Weights of a small transformer language model: a variant of SOAP for these matrices.
Each number is 500 + 40 x the weight over its row's rms, rounded and kept within 0 to 999. Layers, rows and columns count from 0. Numbers have three digits each. The size before them is the row's rms in percent of the matrix's.

# up: layer 10 MLP up, 2560x640, rms 0.0509, rows 383-435, columns 0-127
# down: layer 10 MLP down (transposed), 2560x640, rms 0.053, rows 383-434, columns 0-127
up383 093:444561450490492532532497515484465540526476560463486485481450468421455475408469514516510505608500513567489485514467472445438495463507539507521529502459584502453503521546458507469594574508551459504456529498472431461495507521468517494520491473539463444552463476543490499521531467469515465512436503588432460489520553428586459547456536549508532511490487459467541492457453550519500470504506
down383 098:502506543463516514515558519512552450496549550420575544466486454542468607449458444534501500499490470478541484511490431499552494530515527489426461427527481456478514559589490455503436506486522406459460458492535472544449544589478500425485505471485439536499442523456552505520476508484456431472504513492485512452505471484486551497495500514494403491518555375500491478567510523487470471494482
up384 105:359394614463572441500520489438476552485477531465551483528594564506498492535526424452514497464513475540538500475410469539458450481493459499531559513500470488515520465500475500480399489500403493485479518516512495532552523531433516460550439507474494501489511474497509496528494558454483499534519407611432576519560530442507482525480583458476520566506550473471466461477498488489467460565451
down384 096:529403478480457493445546427496451513488513553548487443519419517538550478492485472461468479527457538575460529521466525525529496499485544510513545516463513581599549469434546523543539530529533534507539519457480453533579563479455499471487442531515501505487512485457580478564563513587495462512534596488501477462539518482448531486556481477477468512488544507490539502433528513536572544557539
up385 095:458542513497519504632490509484583512439456477410490468497458478484500462485573424468514490543541515512520481515475537518532509483595540523513450482556419466496491448500537444555451469521481475510511532465438531523506489514443564533494504470540449526461500423512493503521496461436455567533541416491557516538545521489423446497470496513500511515469476484427456509485575535466477461490520
down385 106:481477498437514485490490510482498541484506455464510463423421410472511533495506455491493505498523510511441519499564577541535555497503487436531532487454456461482523567484416520539504545453428514539582466532561478542440480526498554526485457469469488511506510521518507492453521489463535558473509420502467514507520497518546514559496531428513440548517484515455589560491540556507524457570486
up386 097:483521516495521494490585491502477581499536454522512508534592536507550442506508414463498525569505478512553598416490486486503485478538529547517412531563502520528504459521432513514474498511401528483503585438425494479537504461389500468488539475546510474522512559468530455512479480515412439518545602525573568430483460487479469495465461466490529489437520501589564555465481506485503544514501
down386 092:476464540474486489465494524523541465444483453492554496497518509484472618510507519515505445488459514438440457479531522425489493518514573548522539494491470569468463485535466455434534506450501504480512501526457587482520543458450419454500472550519599466523527487519504434402472581505501537504454450459459468490509408491523478506526456522439467529481485463466532513504474424519468477505554
up387 093:428467460430584478485542506498475444443492596479503463539493493491427489539520540503549473552584528416559453521499512528431471511467532515457432613504504478495436511482474518610474576510502509523497512470566537527464450523515482448448492494443578478463498477467502524512515511482476491447455475485505490494487499461390442579554518451459519484454512472509509503466501477489533527567500
down387 094:519481491492547517486478483471511471556452545499521532461462500503548544517509556538541522455471528532460495476446476510548536561495478521568538512525486505494545542552530475460541492482506488462494608485515453502517540472521519483452550543444539480434560487539521461475419527514464523566389499467531532562515548572484471533468416518488476478523492464547456545560478530490494517529487
up388 103:488509493526472458396512504432453518521500504469568498466496463479513479477492490468503525584559491431472555558579538456537567511555477471444460486554513523526477491480549493520498518566548543489489550470475490497394522528533479426458500500528476485508504544426523507585463482458433475560509522490544492457549510477501559519457555516550535523547518527488533451484551554549451588547521
down388 104:456506515537475503505461441525587457563465481502419518452479541438510463477533522544456497482482550501505459509532453494536564522513488439477544475510460488530525507498497508521553480610514434494502519442462559445529506514569492575552513537528499560498553464666485531525590518484473502557539543539527516432577474472461524497456461503497481429485501486507483407489509389497502437525487
up389 095:519526491538460554509545551478483560448497525421507490474506472487489462536519537482515490466487577470510505455518533515538575473484483546518476530489550448550541537416485512523483511481394489427573455481492435485453498486454560472508541482506565477491550475511467504473401489519414474490568521450499457472541488444503490553527543509529564488423484508539473510503516496480513523529501
down389 100:457555433499523455459525551478538537529499466428468494505505559480461512568509460553498460542447495535477446434511500456503520506605539526540463497476475526496476515518517534521532469565470477465479507467507561520493530471412438472557475494471472502533466498505444513514374553455498523552473499434534517445455495506463502468488455524526507457501555498559519475487494456565506487540493
up390 098:416520449473511522485505487520514446487585465455511570517557520484478544510483496488466459593496501564476465533466500555496534486551506493523450487404532466500562507537562495571577489451519563547570445542490519498481526419489479436484540543527524541508559442494476488536492476553503555472555522448501566545535493443412556527461562533517429453502424504486478531540482551452431516506510
down390 103:529483531542497565533499522488538513522477485487515543478474488542581525503489510563586500488567481462518543473521510451468551508510548530454537454545463398475576535473480472569544411505489480505544499506519502537479485543536496488547469529442585521542509529598514484528421454417482429507536494461510577467496499509578465491435439497527480545494490501461560509515497505510477510544556
up391 102:558447540505534481510497572527520492514510464508462528490492515526538554471492493518474512518507505484519458538510505536524527502451524479538548538511520529527450567526600466533598457468503486552510519486522502525495482581555511480403576482505478494521514413549468562511479577472590500401480459498564490550465495442529503494561428492456517474487498524517494486438596581455511503490476
down391 109:503538424430510521506498517479518487495463490521497518529481471553468471552447552567493474474495510448433503538516523491414516473481471441510520518566488515497495513527479601451515485490436547555548479486448452500519537427449423485497469533490523498454542504495460486506504511591463506499545500486488488467480465484476514469401467616478475534459508493468485427523489463479502511508444
up392 103:405465545486490508486454530531484514527503514464520451500502502519536482562570477463517560419438521516488396513587524466490512475475470523491448496478461535515481469504452489558597540538457452565458540518511522512487527450514445534502487456521513520431455482524485521541464421488496593525471513544543480523504498465493464503471462503474491457497412509513444494550538517523507492503476
down392 106:473539487465461555506514522493539528505507569545532503497475506480501536502560514419533541544521480520514515461520481536450554541485487505489486464514493480503515547431515528476547479595455536527449506559499607428516479484554535538472461536512528559497488519497479462481505536482484476534487550505513497467515541434572476472490512535544491538449474504475431518505520506465533558622427
up393 105:496546436412480461392501538581501492513534498544523514478507500483406488509487454493439482539473517496534435529530484501472458467501450477566518482460495520509541455512501505592555545462444464530472427448570543457509498492562511532537513463569571460513549553489436509632490466583511522461487446495515543438500524469521557524456517494489492477492511494492536458493500543512550536426502
down393 102:446549494464460488467586451501489501448439481488496545501463480445489466417517454510464483458513522550489529519459486484459539484399467499481484405511443499473508470480528478493480441268505529508457485466514559495464517441440517481516468409487402482513527528478438492479534504496468543504514459539523379542540482536549495449446455509527530511534461488459461519516506482454494521501582
up394 103:500581473482489474468529534428473474511459532542438412478463471513489539428546469479435569561458508460514518466534455476479535502549512522523442504537471483505507438452432468429481487492523531517465530573463513464492457509457533525469522509523468431490515493499501593528515462468581470477415452526505513474469517508523529543515509569551500521497534581566482578472512563510488490495481
down394 107:440491476447513490500526509436456468534503528525540446444488474439438519501522442494432474463457480515517469474461515513514432447439526497437494508475432434489495489513540524596530472484434504531545494504472540486449468439448467479435587455546500495519441524516498478481495485449502557477509507529515513553503468532450473516507487499484487527467547464466503561480522540415466494463515
up395 103:604518492492488476526575486516553558540421515456507489539523509503435572503535533535570490479500437439540443427531504488509445491475432483519513505409520455468598511488540626503421523494515539533460482504467591515493606500536536483498554525468465454437548488468495549470448502441607491511529451504497464513526478527523455569505558494491454483489504540482451491454535457459531557481422
down395 098:511576570554485493617512531518485478524552461533436530492561509589447540452548542497475488529568540441585490540470478517488490484486459431564583493456497477541525477600487512589547584435456494483511544521519528440579548475473495515481510469519435429453514471505476491529513506450512461540606489467570432501512516496509507523477565520449480527487413453457538510507530503500462443580521
up396 098:565457474509421494565495487434506524516467496563482471440521526559460478501507519390548445554602500471528429502494503504488454522514483497486541518479542499497524456438532533511454510503482577589506489478458503558556510557567568569542469581477522512547525514550566524493467516468484567498522492540475508475494480558568503532468529545587475551542488529528457516489532515549504499476532
down396 098:501489549437545504512490507476504514508508456475500446459521498522505539535470473534494561460412527477490496495518488488443465405502526485455480467520522489555440536503481485497545513548472527507565540532546534480508488483496512483460588522441588505425542472486488496456431566532509470523491411481504497475517539523462442464459544513463429519461548465538414470489507568530475518513502
up397 091:499510481490443548439473544529446469530516517468440449558513557531519475550472471548483506562511501509472469515511477474534460568530519515501531422543500552493439456449477503528522498535513475537466546526476501526496542498531575510481532525474462528505503502524476600513440429496484501474505507538462484542484579516449531503444531480538610531429492510546573476511496498578468564493472
down397 102:529495512516551486465523538505499483429561443468500510505452437499510558405498486468504450499453473515480512479531427468477578539502476486476556498501523489483485477492504475495475465538497535529403537469464543539454542530523494550466445579566434473517597514421484471548501493552436517529513468509510512500513538470493508511498505543501427561510479505473544511487509477496460521601499
up398 097:528485517501501480516463507475486513454478470454604549507577509537560439442532478500456478445542475469497450510569474451454520561488575510477536550474561528502503561471547489441464500467488435456449456535525507538470502483550459492468423457516525551462452504567586472527506521455545490525468557471620578534495488503526486487483475390502433453485517502502486435443522495455525480424466
down398 100:456557534453498556530504511512550491484470429524512464425462505559459486488461553465497522465488483529510502490488530549482467419481521507528475473584509469482522477535437477436514526468536520512518479442569509498538533437438491551497539535534506520505500539508488477485425495442551500537432539463481428437500500546503466473505488592505509582490458398549476544506438543463544535545465
up399 099:519489567456518508487497550462448512513514495513532521531448475543433450528527426449514546441500542485510484537448534471486524568503495552431555515448513508530572581457537476472410464446560488512494573509502503563495445471480531543517422550572476459488581510469513529556558549479525561486531482538546429396481435550464497496456519474525508450486486547367504491527508530498484490498524
down399 094:436568488385466553492436445463475521535496367420553566551533484488467531528495489525453484608464447486512499557437417535535481482528549521500559497556495540538498500435482436545511525441458545547584486545520501485518527524490466514501419474527444541502511525456434440506541517486520481550539521473459527534533527551441421521572487526510464498475543453556453493499576511556481485487499
up400 106:488519416458505506513548520499552471481456576521539503502508547534445437487543489437411508386417472453507533556510543517403488475481508462482502570375492446510500504472543554478497536519468519533470462565459530527484508470471562459467549504460507486516559579474532549479529446494505524487430450431535528471490522562510543517534485473473577511362528520543504481498568418473466522520555
down400 109:457495521505441550500470481537475525457489501598500508497507544523471549524481565479499509445512500492540563449527531552527467575533517516530487566479484612497545452530481506441590410573483513465569439548586467541536535501544507524547473550540537536508512499479467425537474553438489533542481498484477516556519552494489529521515460499508493547478547442506476472394514497512517534560494
up401 111:511542537509537485593556498424414508524471538553481507545511527527480503483480492500517529543519452510527558500515537544492495523503486533557530523484520539523529475526518506551528384445448490482501524406509507574552485452528513462547466522552508476465451594603553479479463439502496540547488515505485577547460458468473560460495566531528490493532516520558534411486485531507543456481532
down401 104:461501543504523534534504527475489494431525473536463566513526455520553518520522502464512578468486543437537468515550527475599452518552553559491469477528517478504505586539559491442476495421400421501528548567550527489502481530525505458513468471519460541478468519514527444518452509533536494481442504512479495531437513414529483505484465557486489472508566490557565478557481483530535513464464
up402 109:498545518543495473479527499507451563547538485566480503483500514527445465458515511461458599555481491496505467472437510538575472461483468490483425453525490486536495465426542449537462541435494483500510466540430557533530525479536467531485556515572513529523494511470504574487492431454547536494467544552503537462556510467483463540505493452554549562500532462477499437432550539442501418515521
down402 100:532458574502469527522501519532485474504479518559485444494450404486453513506498456457426525585511527487528455475528525518476480476471426418469525427463480503522441501488509474548446509328491475463520432487440534493542501474606498450558463422523515469516516448546483500474501541450482530498541479500480421459500501494551471423496434481538487483552495500474430537474538499446559492492476
up403 094:518495503525562538503533517449537512459483527524544457533477492520427481529524587454573451491494566528490526508564551513526509497517519475450506419517491435494547458589496424477548522541440584551481496465481465602593574455526516553506466517552428430486544480523452546488493543562517460471515529488502499567523516530411457494427439456389539560504515523565514437433499444469492541556493
down403 103:448535444463501530411497468487564530538457498574572465536510511470499478494536578515466481516536508495483512427464547440529477513454471493579453488561489479510489471501495544510506500559502526534514450504503402502570484519436528429569516534412532428477497515460475468465546451489515464472501482529486460484516493495456462432543435496490501521449446495487391503498473472569467513514544
up404 094:485501424492559544438517556469463433510469531512516486502517504495525452480460473484397455487529517454524483525501529493558449414518574472495470498511537484475546458566505465591525439517512521523475580534477506470473455510584398502557493428477475522545534519469527435424525415490471562458503461513474500548564531477547484488499501513488577480539500465540487498475465499459440477525534
down404 101:442464471465471433476499527496464520510474480545558504515524468553554533415431555539498499463554471406616509548496435491481434474500438480525486525516532487404456511506507580502510432532575484578479518520486489497488421497532442514536505463536487523474424494503499475522493528491407598541487515462476528458494505518466490479513473455481483542470531478435496521477422450472536482474431
up405 101:488452483522550490544495452564451455531489522505522439469483466577432506454473509505419473452526494430429541480555533506503462474488506473544512542469471482505472517506520506480460483468498484553529484385496422467528521520458452452533504564467506554506544489469501441482540485476503463496486448445521480472447517438532481517490498523488545501441506551501572495417472467473603451421489
down405 106:474449516500562467588487510540462537538466527505408475463520584524526506530469524544514464567462429480492479522469450522478547541447479437428443565484520539496498458485527511589531425448492519528558571399566460499479503467486529522570470501468496492475452563510512506565538491527421497467504500470514525546461488515485511531496456502545507508434533574565509478521418484515546405530551
up406 100:533540517519477528437496512532564500484588486469547501494454502478447542549487547487534506536526482498540523513445491499469456507510535522531522555465511513456458463530555529513497521532466483493471535493548517563542456487492469477470492530570538432521467497540548578497529564550552473475486451511471467515428501489582446573527471582524520591423499495521496538440544468523530512490561
down406 100:455481560462480497522464468445469482533518442524456558510466532488538494441516504452466492525474513468446463463485535525395494486561513504484524515545470535505496491530453577586502531494478425496517499513608460474438485516517487533593491549536421447414536517533424497458407536558562572465491484536542455499488511531469475506506426467509541467483506490486477530463502490514489502478508
up407 097:512435502554505469552583496533501586479442487457554501524556525553410512523564468521427562522496492523546551451483448526511587544557425525539540501483564473483528482504496584478505471571492492536493484548469515556515482516557570492504534531493484482529569554505477539464478520484534541532509545506487511495441417522461569498462574544552481522509480557475480567552549538444463546556520
down407 086:456534463478502485504492521598518550545531517510510485483535471466493520485466464465492417429593533487589553468494459474458476475471518492512463425561491498459478478521457497547471446571453482521500502539540480476474453490458476423480488504497522477469531511458452514465558475547461476515598491466511470513535505559494466480403497497451540506468493539501474494502499450557545514495514
up408 091:507463542507504485532499452510535565557502509471539536489456481522513518581456528511495511488527503430495503466504500473528447449535524483469473469453542492478518455469502552660499518472451501461515501520520457563449540549458491526537526500515572412464498407502518471492456434499489516469524572536581494498441467560490474486487442490558482555552520519485472432443548546494524505524507
down408 088:530544463507544516486477517489494435493511507501456487458482491565462505507490450532517455504505541478519493498444508515432452492521526489491459467555528510546490476551483488533528542494557455572488502483514598562544470477582544496524491511436465593527577488513506533499513500440535445494506520506572457502454535440518524518497584564504509499539504539512526579522503509494530461522499
up409 099:505516483477614608430557480551524452451468477572566420504479514471442510481479459506509498570569557565499455484480434521483468551536526558577465619548504466453499486507518547514517499572505485501480507503453495518543520470561498488455524502482461486484492461555524549446504432461513508563534521520493491519486514530493545572460504511503458501533515517514458520552500484479516466553545
down409 098:529522448482494577507461455552483487501521497486503547500524537484587413440551480560447480571418547527539512566505519428534507483555529445452518481479554522493498513616443503503551527501534435569538457544453455487518566480458528496552558473447472470474456516510451497504526495505503538518514534478481528570553476494455486543513448505511552486470498541445474484552550478483481584510498
up410 110:518520490493512543467437536511492493545473483512482535486478487478564498499489529529548522483434547570481482501522506490530499452477469486489462429458497414567537447535466464536528406447466460360479462506495483590450487585546489447510502503506510514496503528443522470516439437441523494458517482497512522447445514569570466527543533484548552509502560434491512463493530516515495441489498
down410 099:534527483566445545526489509557468511490460510466390509443471483537570539457458436460477537478450499494503431525459419522499509446464476462524519508471493491516475475572456448400474458497496509491482450556526561513484519497552507517555477490533525476493522490551532529513433446506522489500542525486486547541482547565476537511446509554591535485506505514449480464418528476465476500505486
up411 104:420471505435524417511502464523490548522529481462539467527565459539465498467490559485508463484491564480538504491532515526510493483512505569545476516478504561488537482464510501480514535525468505539511564469506482546499495461452578508535426462444488457456544491492527493495567532477489526476471425508591516508567560428519556524533504475520514507472467497588483469559538507529468494480450
down411 094:512400536522491504499510448480490534516497511446486445499525476463480505494506535422494536507515480489477491468488478472443500517527528528485482522488493485519516460455544542432546524566462530544440611538545470449489538494549499486527525508525515482497465463456487537522526463494445541522565567478459486416596469482530452418548454513426468489452561441508513561563495541437454615490540
up412 093:466480476488461527505513494460462565498564471556432509478477471492502456528484560541456464466444495525546462532529543471502539450485541486543537507465519497559561499474569525548469471519494528540494534498455516479523483511432516511457509589537544464493505523534543529538453531473546516500519464472549572473428518525577496483488512484542494491512492468501497571503464539537488495491492
down412 093:472497449436466481449510495486495527507485462477548460496447450473532481481524461498497480536444537460548525476510444500536486464508486428427525517460513462496422498502545542466533519504442507467518597472448540524502437455521469483489479509490460493451502497531447447485492486430500461537499456504538528464512457484480506500437494482455545531483515464513446504499475454448539524495531
up413 098:481462468510545493565462494469581411451466475488483500444462516549488397514536467511536455444464504527358547563419442499450497472535457531550495587477515510502548532533474547544505532483551511465491489463484462508452484438492531512523488494479448502505574515532501453508477512472542543449405493451535496570547499573484612476476466522461548514464465452405414505528477521570562458505476
down413 099:482448549412568468516454468534475491509511445505517570548491439519546532514462546494530498521448475490477504497467515527466543483615462479505504475468563465433429513564491511492565516469472490498505525513584507412484476488491525471476440490487496515453495425481513498497439449496488456512493496390531518549494474592486481391431530548537526527551514450521529449440430478442575566567470
up414 098:456540441519461514552456554499510474499484590544508578513440484519556497533519504500507513488540496407531514414479577528562523574491483482528520547472576527523529490502523500537525533474486440516537506523468497526482568519539480551508490537484493505447558431554474486522452499494504526543482509476531498507529527448549558466425516537528442515453550463496512476568581536428501543490583
down414 098:538532592489497541530458452480515522519481522480560500472487550546529488513527463523512513339486558537516553477500531564438511538472491441410563511453416478420533528564565567460495506442562519510549631466550514498524503506484519487556467562489511490421532433477544481516609522514496481518498533480476447412518470458529438518480582489514499482431493570430491467555497451512506489504519
up415 098:579574493500535553450468498569474493434508443513447471530461480525522486554503592550487494555511541502471529473531445505570439556475413506522527541499545520544479504524486452491405452518509388449469443445422532514530448497482474532527427516455493487538511491535504478481466519434479441493479501516581449432506472544508481522554507445546559481505492459429531587519492601438523428484493
down415 108:516540539500493590544503513489420528544502533500479466562543528442522527525492494564494551499536522473497461514499516525508481587547450530566515498537569520540433427517433491479512454454475587520497499508469493465540484539476386500474502532437509480451433487586498442479504511488519575503517502455510526442497551535488489475542472559414554519580499473548507452631471447453518546480497
up416 101:537572432518451490507455508493485497515514518476502465513502498567486456542491592464521530529559512604490512488460507559551484466526507543485438445508483467455569544496534405468565529545517522522518575556528454511478567446467571539546521526476484532478534444444514502525531570453499540477445488508536518524483436473534515526488483486587458476485578557476476505429516470493477519554531
down416 103:469568472428456531546507488575450498463539501446497446530559538487539477524448491554433477499524478519508493565399481504501522517442550510528526469494527523512422455514486532424494433530497499513489474480503492479492529401515526473529467541581467523483526520492476471514450504502462454413457501536517420499456525497471455569511548492485498430487526581469492464485497490526480439487465
up417 098:488481507512429592501458480474535522476430484473540519434457555512441520470583497497503473522447555482473492519448614561561479493505513533496499538461540487485513510444532476526523497518534522544510437411442545476476484444512522452486589428458405485487439517498514459475462540491510511449485606484435493467560517472438501484472567520477563515517415548531500520516527543519458488434472
down417 105:445495522525456511522470552554484462390527521495496577544464404463457595423531481534491500471508505515493523528535504524462526442477466499541468515482465527440461542552512470469424551527492543596545494434501481498546546540453539549509544464495460492501445522476572416474486555444503423500444540512467466521485453505556460387493534448455491452530466466419501536500456523502467485480476
up418 097:522601480493508523533454512529527548481463530536593596569471583494532468450508473523524565468549480490492560490532487509484503478566551563531479528505478499484510521497481459459555491505514485512527555519492471510486485546506469486433485559494462501527554514467477499530505563462532477506537503533552609536494518432462501537474451481487420545488553497574491463503477513476529505469455
down418 103:480539519472588527541508561510466491497529499534553535503466503470520572461490475548525405451511563448509424542533462505456522515436481479481452495398529464489567539491491484432510479492452505517517493543537468461491451485510474491512448527380487524483563498550485461565494485528451449527517422453578493473520440454516551502443468478529471408441515493550494478451428510468475460480479
up419 106:446541534532510501493545537489531485514546503523475519506479473571517454462458633452435511549542515531485507484494566510503491488498503559588533467525507457476501545605577456489462585507428542469473510558492522551557481488497499536510513460480491510525526494541513427542515564495519566541493537510522448499473544496467539515424498541501515526482445497521515553529434538506544521561497
down419 106:392523530463457591508520513468543514532463509553505467466522523482534512489476549556470546461582577467525540556420512502467515394471479499456447545446503478537499448561591526434504455464500467489551513485514494516563520564578514452438551483519458442480518438582464450521523508558543567483439480482488470553494520514484460548492442564530477414522527557511483547537456473523478463475536
up420 096:533438552487495466435449497515440423427522514537507454515533537504474498492544544539526501497547431529440489514516539446508527463486488504503520528482448466465478489455454507430479494580486465445492599515445447487552440562541589477526487455419549485560479501489504565511519444522491467542551478449492436525516551512494481535502507461473539532482532556548553533505530540506404549527536
down420 103:480569514474485522596539510541463565504427532480421480489426548468500462537453499518498514541470487471503461523499522513461400507478489411501540488488461556492558502546530485490545450543469484518545413502467523529501531471548472476613494528458389532488485525420455510510595570435528462491396542506570443466447469532463542472510516562507489431521468472512502499542476490493561452466552
up421 104:503473500553491510474500500473396416501486448474528552448512541485452491449521518510518531531477451485550529496468487514488456572550472490505495484556573535568502457519519513588538452525496508476528508430564414545440393470491526430425566467512513472521529495503512527437469476539577551540515447485574480454512512541412518478463454444551503495537410516579525485483475414545578474540588
down421 104:518512474502507485451546490448472448441452489512566464436466493577505520528491484438479565516504544513475510512472467476506533523533552589476431504510439528532522532579426470565479501473475461474586493447516559496533488465468529527505535481528486482491481478543484534399436520499464499499442482491487446465463486476464543471554440517496440508541482394535509481535425482524550517479501
up422 098:514524407475488499499511443482502466379501467410488442500530466461514495538553491451532497546481441470437463503515479511454495538491492488447562581555544577532499520457506466537467502562475555515503511494546494502545461480524527483486446478500494496479523502507473519533515465453504568513451540496490460486543487469514446472427555445539568476479509506443460512558515467508520602507504
down422 106:481464460481565440427482544456428465492490519485454511535449441503498562462464504470558490457503460506445496486548445463476552467496462457503506560523560509451444538524542498520425460541483516597531428467490527465558494534502506513410504527494567540450558474529487542498426479458503500468404448526496399482455528525514543514501473522462536494522490453524535413531491442519477488531472
up423 104:497577439426551481518496511503447437498524522488529486517535482532492515476521542455478488412457512466507480460539466484454508489583503509508412488493464445490459448488482526529519473455539509458531460473519516493530489489510465521484509520509520503479445500440523495467498491421469490478432476458450448573486409483477504484512484495493405505492505506481421448440481460478441466482506
down423 098:513446560502457495511486547474488490497471520485494510491508521501547524507499484471522523530477495498447542459509489468496476488519484514466514452481441532512425492531499537512453488542442512423495538496502447419574505427505494494472479459468617458516514546510492475425530536532497471518495529486491536502491546444453467481513502469480554507611521586491489506546511501434530542522558
up424 100:579492546537507416607547543493507499612476441493566468520476526507463504525512575493514452492527517447581554438497561465512494414557499519476534506513456531503462544504457521543464502521496495557536581461544518541582516528513444525501530531510471477483456510468529533486527486575494548456488451523570462475595552488578521498521553540473523481513507480582454504540543492463481523482493
down424 105:474602519432449475493625495491491490511504402497476466512492507442462514523508498506513488464514504497505556534514429456486483525505530558464492493537543478525508504478498460527456497510457535545540482512446551508495501521498463488510543443507475451507519526521521480424460471481529529495460470465368553482491508495567532498506491587491510490494470517476515492519460526538509519444572
up425 097:492512511504485520504576496498510513453458566456451525510501526463463469467480534509492519491519566502435515525482521506464441524548561432482480529512537446565481577512503433525572535475519505618525518507534526537497522466555502472464460531454538522519508569542470507457418464480494537577572450546535442486544429550452521497525526495433455535499522528554551501425497483535451475422490
down425 107:495457484493529553430427527494490503503456573550534483556565519548517508478475506444459516514503546436470549574481504493561461532480518509447543580556432535453454486496467528550446518396537493481517540475505474430536440581480535421491495527507550503440508479546529488508534494488500514496514410483507505426514491522522455525509492516482543530509534552456481553447511462529485470526437
up426 092:491472456525486504460485503458519494458523458440505478511484491488538522497532526483492476505519513471503552483525573575535514494499503501498466428480459564454460419545492590473449550531457542479538505479471422554549490485585436482463431491474467537515511469468527495443509529528479496500435584524543534533459471511556449571450524393487496531451443449555453452489531547499433494482515
down426 097:492465588506551469539413502467484534539512499498527493501510528554571564485529533460468444480483503547510478495455458470508491493460519404475407527494430456392546484497486509491465572459457513437530457453532469422504501485505469486441552532407508536486461419498533564486516518518419437499528495505510553508509456514479488517453455504484493594476536486512469517572514547553542511479552
up427 102:505466481574502528506480495458429514403500560492484503427486575474484447462470486480448412470550480501509548466400473513480472513586507528473517540456465506489500542549477464495499494478461553421467477466534478529455490451464499580497485505496493507476423585520465497445489524531495494433478459483483467453521454492429531501509514502508477435554484441575422511489539476466513538423499
down427 101:483456533514477481476492480538493521592519481547497484416523568500487484582475494537447532512523449564501583495548537466503492513560473446475493497468473492452497539523520483545544539530559441506527582486608477508485494516581495508588522484562475486539505454458496530499533517473448515530513497493547528452478450508533490421533521523513518468507556463499482465425592556457442525505557
up428 097:494488484491526530450454491483554519492498495494561533471541467492493493484478513537477429551476530440415428501489480499504491492521555583536477544538476495494529502453547430497654440522456415503518483463512522524479480505514558454463581470493518462526562482516490441492401487565455503482566514505451443567459447533379539585448491527468417462547453499516471472482541520446464563531504
down428 101:551468555459446553435449524475479416515517558461530540514497466519489516513460439527472483528492525443478491497464452513564444538430481525477534486511483524432451575484480540486495483480533454527550508443498503463508521478491567463539473502552470501505539519514498404476508476420518561511513444498468636533528414532539492452489449535498473528469469467557486509426587479519529505522482
up429 102:522495522500465526559541525471561492525487530584452577479528449525501483532486484433487539541503518507519515444460480497450393435450582588516496467484505512513482505527523472474524512532449549463497472487520329486510443403496438535518481438531518520561566583458470476532382473473541524475470503455528505595466526508489513578493525528547488429450506456503537451498464412508491499493508
down429 104:545513478549476483451434561465477542516550497547531521536532451496551571494490521462512557506521500445523521504465503484495562455519564508493515471463514458506439441516528486429502503492531506515496469490581451502511552547540542552540473525499448484562460502531498519594504533488469497472522504461551462561444513589491428462365521489472539456467507502502504494525481533543523452524485
up430 101:566580495538475503539544535570464462534495487484502435522540538491498515528480473528523498498463480568485556476493536513465557512544568561578492527527525477471545504546506513541472481474462509455477467448473508492492469532514507559556480553418482504462537497431453517535515504540465492482470542552530451450462486437549452489572552493533479513484543413497565546524540533586515441529497
down430 099:430496507491489513503471558413461500487463519403461500474511548409457481505463476541456500472428397571497532437436489443458535500476449539499547501471457524562531496527449509421537522468451500487540481455552514522526498498502386492453490542597504518498468488458465503480523525532482474533588480521433471529485522467553511480526467511541526481447545443492441572440490543452496520477530
up431 109:568529567567416533485454527459575481471525470529453512530473491500531512476448545486490470457447521498486472608427545425549514545427513459523468484543489510517436493536500458534478519487566422555483505480472434551546505495540500529507467520532442510500510468527561468527539373498462549407497593462505517489508509467460517552444423489452546525438466511473552518467512563565522435559500
down431 107:480543435435440548464599520545462550402527544512551533450516478514511539477520489521531477467520537505565513542578567489470502526480430493471484442532503542517473524473412522520500483508464523509435452502518579435464405548452481563470555522538449528534497499556557521494500446514462463479474490514558576452561532559562516513485478451472511496442511498522532511447494506440532460564533
up432 096:542449578545563493495589443459482482519428533459537494470506427445447451522517511509551403494515495551478455471492524424508530409536525567523467496531445554523517467478455511452498464552523471441494426507397499533539455525538518562493486441461485447489481457481530477585474487552524464488479530485489489478495520575498475538466508504487509532492439472517461513493518432502511473545468
down432 093:487481506502567449499518426513472520468545524540510521464496451505444544476498401508501493467526478541464410518447499416485548452492499461448489543486476547442427579481540455430444406493426461501529462487467465423546595527461470505486552479515516483476489461501535403512549528499502495550467463532511453537478461517536497539453504479471547547505519505475417489547458515492543540499443
up433 101:522481541452500492580490495527474482532452487507538482542448462489539484495470566448457465507583484460478495499501505460465515470548464516515473501499572509513515622509470467461495455492436474462558566541466509514509462500531489479485486483499546447478527461534453531467479423436425541490519431461634544442580521460465510502490450500491534446475549456577577489444457511521527446437513
down433 107:476485483502462429512490529509528432462430552451481500522538508419464521507467524532492479565467475516472574511482539544530565445470565463517504589465473488482432460534514480550455522441539531430488476563525485478527553528488519477515547540613449421488498495412548502541480517533505513493509489502481499493508553469525493464504443529534580475534527530473419513494476531480522494570468
up434 104:456487406486505407450502463480576496526492439472452514524457545506538551482526452564454462453498417494498480475553501527454483501480487471620526515521493487498471486485459477494513508552506499580492545478501489475489482616577514512506561567550511487455429470541538508478481451513495437481514497474423521547437520484592450477577454511532487505469509477451531530580508458489543462553425
down434 101:502527516548539478547498487539488459456366469491483515475441494479587491518451486487505508552560478525495511497529533395453518567495510550472511514528587463536499498517478451452496410470545470557550505497492495502460442474470573507504461496547566439542508578517557527463472465494425463502491518580463484454518515481498499512434542449551534437497425508496506475499460514541555464514507
up435 094:489539543493454562562487496490433524482466537542506474447550596447498510454480488500443562491603448437476514492477525518514463536437538570510440453439483505436528536493513403546545481389526463442500427552494501479607448571471454536516464467545528528477428496494499528471422494495519509476423513497529445446546596519459556530420537504479493493491440476405438479521518551549463524540512